{"num_hidden_layers": 10, "hidden_size": 96, "num_attention_heads": 3, "num_key_value_heads": 3, "head_dim": 32, "intermediate_size": 384, "vocab_size": 8192, "hidden_act": "squared_relu", "norm": "rmsnorm", "norm_place": "pre", "norm_eps": 1e-05, "positions": "rope", "rope_theta": 1020.0, "rope_fraction": 0.5, "qk_norm": true, "attn_scale": 0.192, "bias": "none", "tie_word_embeddings": false, "parallel_block": false, "extras": ["some layers without attention", "local attention windows", "gated attention", "value embeddings", "hashed n-gram embeddings", "a smear gate", "an embedding shortcut", "skips across layers", "capped logits"], "init": "normal", "init_std_qkv": 0.0184, "init_std_o": 0.0184, "init_std_up": 0.0184, "init_std_down": 0.0, "optimizer": "adamw", "learning_rate": 0.00416, "beta1": 0.9, "beta2": 0.99, "weight_decay": 0.074, "lr_head": 0.0109, "warmup_steps": 385, "schedule": "wsd", "decay_fraction": 0.732, "decay_shape": "sqrt", "final_lr_fraction": 0.1, "batch_tokens": 32768, "max_seq_len": 1024, "doc_mask": true, "train_tokens": 128700000, "max_steps": 3928, "dataset": "wikipedia_en"}
Each number is 500 + 25 x the weight over the matrix's rms, rounded and kept within 0 to 999. Layers, rows and columns count from 0. Numbers have three digits each.

# layer 6 attention output (transposed), 96x96, rms 0.142, rows 9-31, columns 0-95
502500528568534481522531540545496513491489463517520518572487501500501467500462495494490534464523474486480516559507472478474478463514522515506508487523491463435464560466476526544474496510468484494473530478494513492538507496496529488522519518455488475473466515526489480531558574512476486436
493474472505486440513485484465500506507479465508490470487512504480490512503522500498496528513519517491477508480500495516523507479478525538480484528510538480495477495515515508468465488497500535510490522542496440492513489493536528524531470514503544485496511524512488469453494514495498538514
499501529520518559446480516500479519473474576474482492517497496507469500483445521508532499478515526496467519500503561484490482486530475523506489476522502482504533509489480526513512488509485495495497501464457563542521492527472479489483513486525484496467496506506498472532471477487487515496
499511449544488469483474492474493480522493497500526494497510482457480519499493480509511532524508544481494503496517545511542497488475510534461489544517540489501502502508525488444506518465497545516475501522522443485506465474521483515554455507495508502524507529521509480477459501485542512558
496489488465539523462516450479508476473528558513489514482511525524479498483482518495496523500498504469506506488531491500508506522504506526432533508495490464489519486494522499548512485512466491464495490484517568508486491497437483487473503513476493468512472481465485534513472493488489512516
479528513454488512486546468489489488483490591510498523511501503541523473483509531492499451506528538518499524494509504504502491542490503488481539495483500525513491501483491480531552508528460469486487476501492549520498495484454480485475520470540528471505473465482486496494465496499458507524
537458488495511505477531547514525481465479461544454462506476515462470497521505514501479480527500438495502467510516513504507489496524518482531490457487506480518540494507485496547485488522497486490544492492497467480496523502500561529495537478496491516490546539543513513529533442485532512457
509450486575490476497485520508501499474470460501495485543494512473451509499492516478512505492528478465440495485497522495482488451536518540497487488529551477490492504496517499511442493483496559498506527483475449492513488499508563508510474511462501485498516552548500492502496500471498536484
489500545458497528527507475524534496512493525535439481519502516551503477491487534497512488482510485532488491516476445489470461508506521486518517481533489491554485531503479523543518493532452460501557512512434551514500494523477501512451533503551556513461522513508491478473525510516460511459
490523519531508481544488516518553515513528445529499505553494513512518455498477474521488492513520471491520496506492495482502510481488515527534480493501516437471479527503466503488457537504491533537484505524514480474515468476552529508500468521464532504521513536534509524484523519483505497484
483495494501464457536519501492489518495487462519483517509477498540526489517552506479475519499532492503492489510476464533494499501506525494511501506483512482488459537485484498523472501526467472511495524529504458487501494504490551502489485511463512478530493493492479520486568547525474499477
480474495489496480460501453503527511493507536556454431486554528513491460464461494537481502472521502525508487521502501506544501489474521545454456509525522428509522540507445524513501486527442491499460522534487509530501482500510512502510475465547539506504503541485496514469502485458506531485
491486483483483466525484519482514539491478471520486466491514494514511505519512498511508495491510517503485487495501495535521494491476511532535462506515511501508486482531492498473476500500504515521519528567479467506516473508522568523504499504504551515493530499519490488455527507543483522490
523498559533505486499537529520479547466487513479552515496515470540527492532534524486528545477455491507502476514506490524477475483518498494509479476464461566493526531485505490477501511497527467478510492447503497490476542502496466496516528486531466487484453482499484509550531500522464463499
482544475478498538543425511444506502558516417484465523466463494461474504519506448526527566552529523491514503484475537504552531514490508503528496553521510441465466504512488528488483484485532517540496518537503480474524493532519486515506493521480507513524537486527517501479521553538508516510
512510490515572543515493524515481504451536496472533551523492479486494509507479487495509511480474488412497477478510530465496503480551451510511469499526507541514508506487506499495467486455535560475499482461499577500478471518512546481503498532443412517505480501514498537551448502501537491509
489579485531541496509447455457522481504546510479558525515513466500493502497481467474467504535502541471506491474511539511526553510458457548501513540501533467496450431524521477434495475486534551516510528519524523511529431507536528469484447563462526487523482489487499515474422532510475493565
463522527446501528482514477478471467546483506486459497462489466502518474481507512514548500500480543515514511501487486486495533516468491501550503518526479510553498505479495528500529488500494489486505470491452547506529519472486464469503503490531547518505487486512504503468448505494514513503
502495469537479513497512542511452479486530481480561570514475491493487532501519506472477497497516485461491523460484530483483506491533461459484533476464505583505510487483535499501486528465534525511490486451556483502477505472501445494522517522443436466537494480482487507523460493462553483546
531467473533467490509462492494497479524455465496464460534531538508501514522520502499525509508488480491458481493494469506498506515526534523482501504511535459512462471503516487545454489500478527515491523483473434482500499533468546512484465503516497511501489524536526503502506500503505550486
510512513509535555470468509457448500502499462482465486448490470490488509504478501498527570496484533468468521486501540496499528506478459563537479539511545513525504474495503513481481492477533512473528484487493490512519488499497496504520500504521484510509496481547507490496450519481514541542
515522514510485496548451530490528506524517429501521513511507500478506500508503476490471524524519489506482490501490516497521494495476517511508483519498528502495471484518511493468457546488522539531508513533522422472502485497557513519516483532489519493502552508520498484461492493494513509530
561473470496446490525471497518501481536459439514474475476539551477494526474517525511500523468519487525448540479495475497489466509509550470467493521491500508498485487500535488540489523519488469501478505502483395485491542527499495533520514473543462484486542540514498474491560515508497519492
# layer 6 attention value, 96x96, rms 0.131, rows 10-31, columns 0-95
506494504487481482521526474494513483513497526493522474535492487479491497554493474521541517500518468464513509512508490524515530486473465501517497567470500487494471506491533477526503518495521581513492494523490492522501478495536510490520487475505506508487514523484469476516490512487511516506
483499497514495523469443542463518494496495485520505505551491528482479507453481514491447483515498536525497490502496533475507454490552510520546491489531469514518498540482498496511500464508466471506519509479503519579490516446466498541493478518528506486492494465501503512524498542497519473515
496504502502461486521548488506507471522508505516507465558524517471483492546531481512523517521522481479515529499547503504527592469496464513498504585502522491536477494493545486506514523521537542520484498513510506526498457491505497499548469510497531510477495505471445470537496483501518444493
464453505491510520463484524452503516501494462491490440494510527485496530446498519501501506489465497499508496488513510513514508513559507522479531522505534475503506515473513470482478489506480476504510488496473523536479511496481497496490519520483516473539472471494511493504499469510437528514
468483528481505533460472531482473493474494496508487498464515515506493529446489523470490468495500515564499522497525485480523519550522517535505539500494483536520512504453519449499486473505476435508517473513486538468484511489482510509508504490552525504535497483498481482490501482548446542554
526509488491495501505543512498503529494484457520543497500491504511498520534469475527499479482547529478493487513473506520491476498508519493485531422549526479499506479509473512529483474502473584499505474504530459488530480487519491548491489515427511511501503524508529509503500511474485492461
513485485508476478522544528493525518513498470493503478583493495460500504531491494532528505489509471455528484475495545493514484473483459507520512513512491478507505501510500506563488488511507591492466510454535471537504512462531508520498478504466507498488509505498485494543500537458523482501
497499523486512525478450496510486499528518500500489503472436496516509506471435495505501468478493466560500484547475461481481436521499497496519487482480465500458542524443451443532489491516449471488521501535481508506489553519503503528512487472491471531507529510511563521451488521510487553529
477513499479514506520530522533498502498518495502463532545472471505513451545475486499500529490510414560511470500476513491517489502473483484477487497484509466482520509492491529503499544492511530465480514507494479498504487479541516459512489491481486506503519508486515530495507509509504478466
535494511473495485516516468514460536462500526493439511490472468516532508515484473497552496477528441485511511489495502518521491498443499506488485497450498487484533499504498493529476545477522512517479488487508486492502507512527509460497533441495444511534516526511485483501515503498470550508
496468516490468522462499469476527490498488512544525471571460525496507486554407489512479494481524435556502465562521484516531490522525501477496516510465537469529474533469511478517506499509470521496506484545447502540471478525509509495515475489522491502527507493491511510536502477498479505473
504527498482493488523513451510512511504501537530528498517449459491510501546482471511502496493504474485506492525522496512500478498461486504521476505469476498489474487484501490512511538485520554499513504553507492517498460506529510535478481458494485528491522540470497522487499522494521531503
521492501539468489499457455532500530468486504506529546456497514520520499477519522479542491488481556505512518479476474500453524509480538479533477457477462555520492521511461533483475462449498445498489497468534492474486516449478499533474554497504495476497461489524479496486513520480497464497
512547495502510501558513502487471483543518527503428518508504441508493488535529468502489574529548495473470527511497509520503457456470476512503466593515504428477513501542523492474525571519508543510520537544482514591538500510488503445546474492500461508482528524488506506471511531540495508455
491485462522529501500541525481502511507503466499490504543479478455514501443545524496464528523419504408496488462506527435492480467535507511502479460526519510490521495545463554460494486471518476484497533449524516511500526479527507522476478550495507492481463473495511538499516497507490444481
428501496500541506522513503492488473544522516508480488544503481469510477489508491484456552520450449510502511486518554477528553499497456529487475616499521511489521467458521488465497531489559508483512515542485508500497449522502525472494485501503496479458490439466514545515510483506530480496
493511507538535503480525509490494458532498512503487523465489505522467490466496511457495519503465522515467529536529467541503489516515490518542492484484481499514485503489518431489531474501460453527519498509488538484490512482490491470528428495517487512513530476516500522455471507520489515489
506506482509503483520503563496489509491480483477475497497551523482495541476580518507522523522477552442493522452506547442511543472509527502490536467528528531498508495510501562503481481499532501506462492436524514428505509492490484483520528517510519465500477500510456458500495480521505481517
525470499505460483505518482492511496495521486468479453556483503543511505526485497512543490478539505427513488493484506538521484515480485534519508546483498475499517452510493468539501513547502576497493510475507476532499522496509504526491481491487512523492512521489521496517503501468500518498
485533498549527491521520494472490470540497501543512505536485491491477492490529500499504541533469519422473540498510524530480500484521487546532490517486501485532468503489513500496523450500510550484532521509529519570496504473470499513495460521537499475487516485494482496509479524507486468471
493539488482482495549506483551488495548518513491487517534512467489500490553497475518523542525508464500500486502469503486491513481460476503491486533483517492493504484496503534502517545511559586496481508535508473502513473510530507506514490489505504499474513533491501497481495511533509484503
543500504487474477525470493536507489509494499477507456491530506543488515553490497536574472496563506462495506500459462523473493484488515493506510530486503512533508472547502478540504504522480563490472505490490479527497507552497489539505519502507512514515510574503476440539493525483464525518
# layer 6 attention query, 96x96, rms 0.127, rows 32-43, columns 0-95
516520542468497522460453559514481559527513480467495507500461531510496471552522514475528480574456433488504511502495446528470449460510501502503539527464511482459438519460503556495530460460503475458499493515518511535522500499499527494496484473508487548518505417457487478533489511511477487489
599555487481472456568492472480515504490460537579461466542517509487495516468493477501535523546483458481499545555460529489452457518537489534515448482519455535511464517462516519539489525489455505501429514566504514558544458485420516528475452484542441498565500476516481480486501499494559525483
441493528474546537479506556516495566497546491450521538478452538553535467497495503495493475460498504530479511431542449470540501461461455510426535539493518525490468517518487495466525480499515527512510475438532485460454552495537526467529527461522519537475462495453532506539476506461471497465
592558505469529470558441511494526535502491509491475483540514526520494507484489448518546482568505442454441537496468488495485450467468519534510479510520504504484423505478516569533502454457470524480437494525503509584533469496429530512508450447549455525578489444465497454513495477516590476457
450470507511478535458530464514485452488508499516519515478507446492514500510502548490526509466473546525549481531545483514493552526527462470508502487472453495514514506508492460466495521535536480495539496471502499457487496504530483497492529520464521507472515538501524527498513516513445517526
515529528462527528520494530563545590492559513440504538521479550564553467473454490525512458442516515498463536409492463447546478450461426542440525525547480550489467521536513525479507466499558523538452476456550463505459528481508542493548490458531470550507433459455562492513465519451533473462
506494475485450522492507491516483462494494489518485489513467475504488498509528549475509504489499523529532456515495504517516516482524482471500525504480484490495506471505490501513485515503499479489517529479490494476489499489520486519503525535507510493460532520506513504500525497477477515520
527533528439539523532491520559555553516540492456510519516499559549519460471453495515486466448491493505460521422500463448551461452455423553437512489562457555510463494529536558488498451507570513564454481489521451498475528495520541481547483453551460553501451456471559475495455516454546469458
530537512453504522583480530571541574484543495453511521500505546569536502477451438544508472454501509495463533416468470458520487446456435511449526531562485525477489511540555532464532454499537516557413454463519486524485518489494544498524465459520478552562401464435550483504469522451538472464
452446457510492488458534501441450491473463498513484496485502497491488508511514538486508490523538511491545506508500518508485523512533526498522497497505527498490513495493481471525474525494456502498520530490492501475512476494513470512504512519506551477485542504532466506484524512498469520536
501516515511476504508498483528475490489494505495505482499522492508516530498498489500530506491507535509509495507472498510485536512526478484521500516497521509532506496506500469493504497506513518508516507508536508487486467485500505504491511541470507495508495498489493503493508499528470532489
500489470512493507502504513488464505488510467503486504499475462505503516497461517485498494485497515502488478505486519493504519513496490482497516530498521496487501478513517480502477523499467494521506512461507466492468485477506504495498507501505514487483511507520515509494512502478454521504
# layer 6 attention key, 96x96, rms 0.126, rows 32-42, columns 0-95
474430495489503476483509479488478499514491440524468509471537468491475503529546514473493506482509523455535458530474502512521544548513535463523502487484511497541530456506500479485465533486495522481518524510452477446485476514514491533475534516500497504486496535532498500488544484518491498503
548525533455521520498509501493509472483544493521521499465507525503503526445513467537494487558519455560478538466503481489502471471487517513499494500467545502513476531497505554506504489473497489508528463502550510547505505488494550497513509440521489529521513463487459486520475471514518505481
506457526462501517492526482512499472476521459504488499482525514488491491478510518501508493500492506510532472497506500504505500508487500488517498506500523508505525495480490488488481561473490529529509491507549485486481494455534539521498537486533483520526506502503490522478509476475502473504
555552541460556553515486534502530505485551472466538457488538555521543521442482478548483479496495442567441538502558477505523418484479506534470463470523511507507421543512538520472508495513477494529485454518512500568502476485444581469524489463570464516549459498468469510534428498498523504469
462482483524474478501523476513471494491472516492483530508469463488497477510521534470518500522502521493524481470491510503477546498502496499530497528478524482487538456470462487509517483498528512498514523500512507486508513498539470514490506511462521487499535501517531492471554487500487486514
538520552457550548519484524508536518488592457496526468489537536532539511462465468548520475455473480519464498495511492496517459492452461527493510474539469530495463528534550497457497506512508529535457453500524508542479490444470609486523495471539462528552445470458503531537433497486519480473
512507474500475496513516506529483497509503505493488511521469484517498496512513501483514497512533532487494497472491515511497527486498506507491494516481518490492524470459484523526487490492524506491503515481518503488501516511512472508507488518476520482491515509499514487477525464489491496515
544509559458548531541484527525565511517593455503523470516541521535533505461432464540525488453463482509452495498503504494506459477455459518476516467550478522487454523549535490483475507499506529524450457491504498555466486465467591487535502481512467530537443483443489504542416521488526490489
552506546498529547557494517530543543483593489460530485517533533528553519457396458549522487449480508485429533506532472484494479472428483550475502497595461533495458539546552496489514506496514541575437452488508489561462499438474599522533476446549476545557443479459503500514432512474512536482
464480467482483462476511485482451473477436479520480513505502477488450512543539532459494523522522506496555489531481530500498516517539528462498461486480548477502525476466484483518465561487424480488571536487486476453499484516536462469479514524501514495465529521544451511497536529526466484524
503522501537467515511512458535490484494510507540443471488489504492517479521529521503508497506504507518510474492512501484479529520528503494504448494500489501483521502498507469493506538479488494495538527504467484512495469492529499494506510472560472452506530505512510502474509476497505525460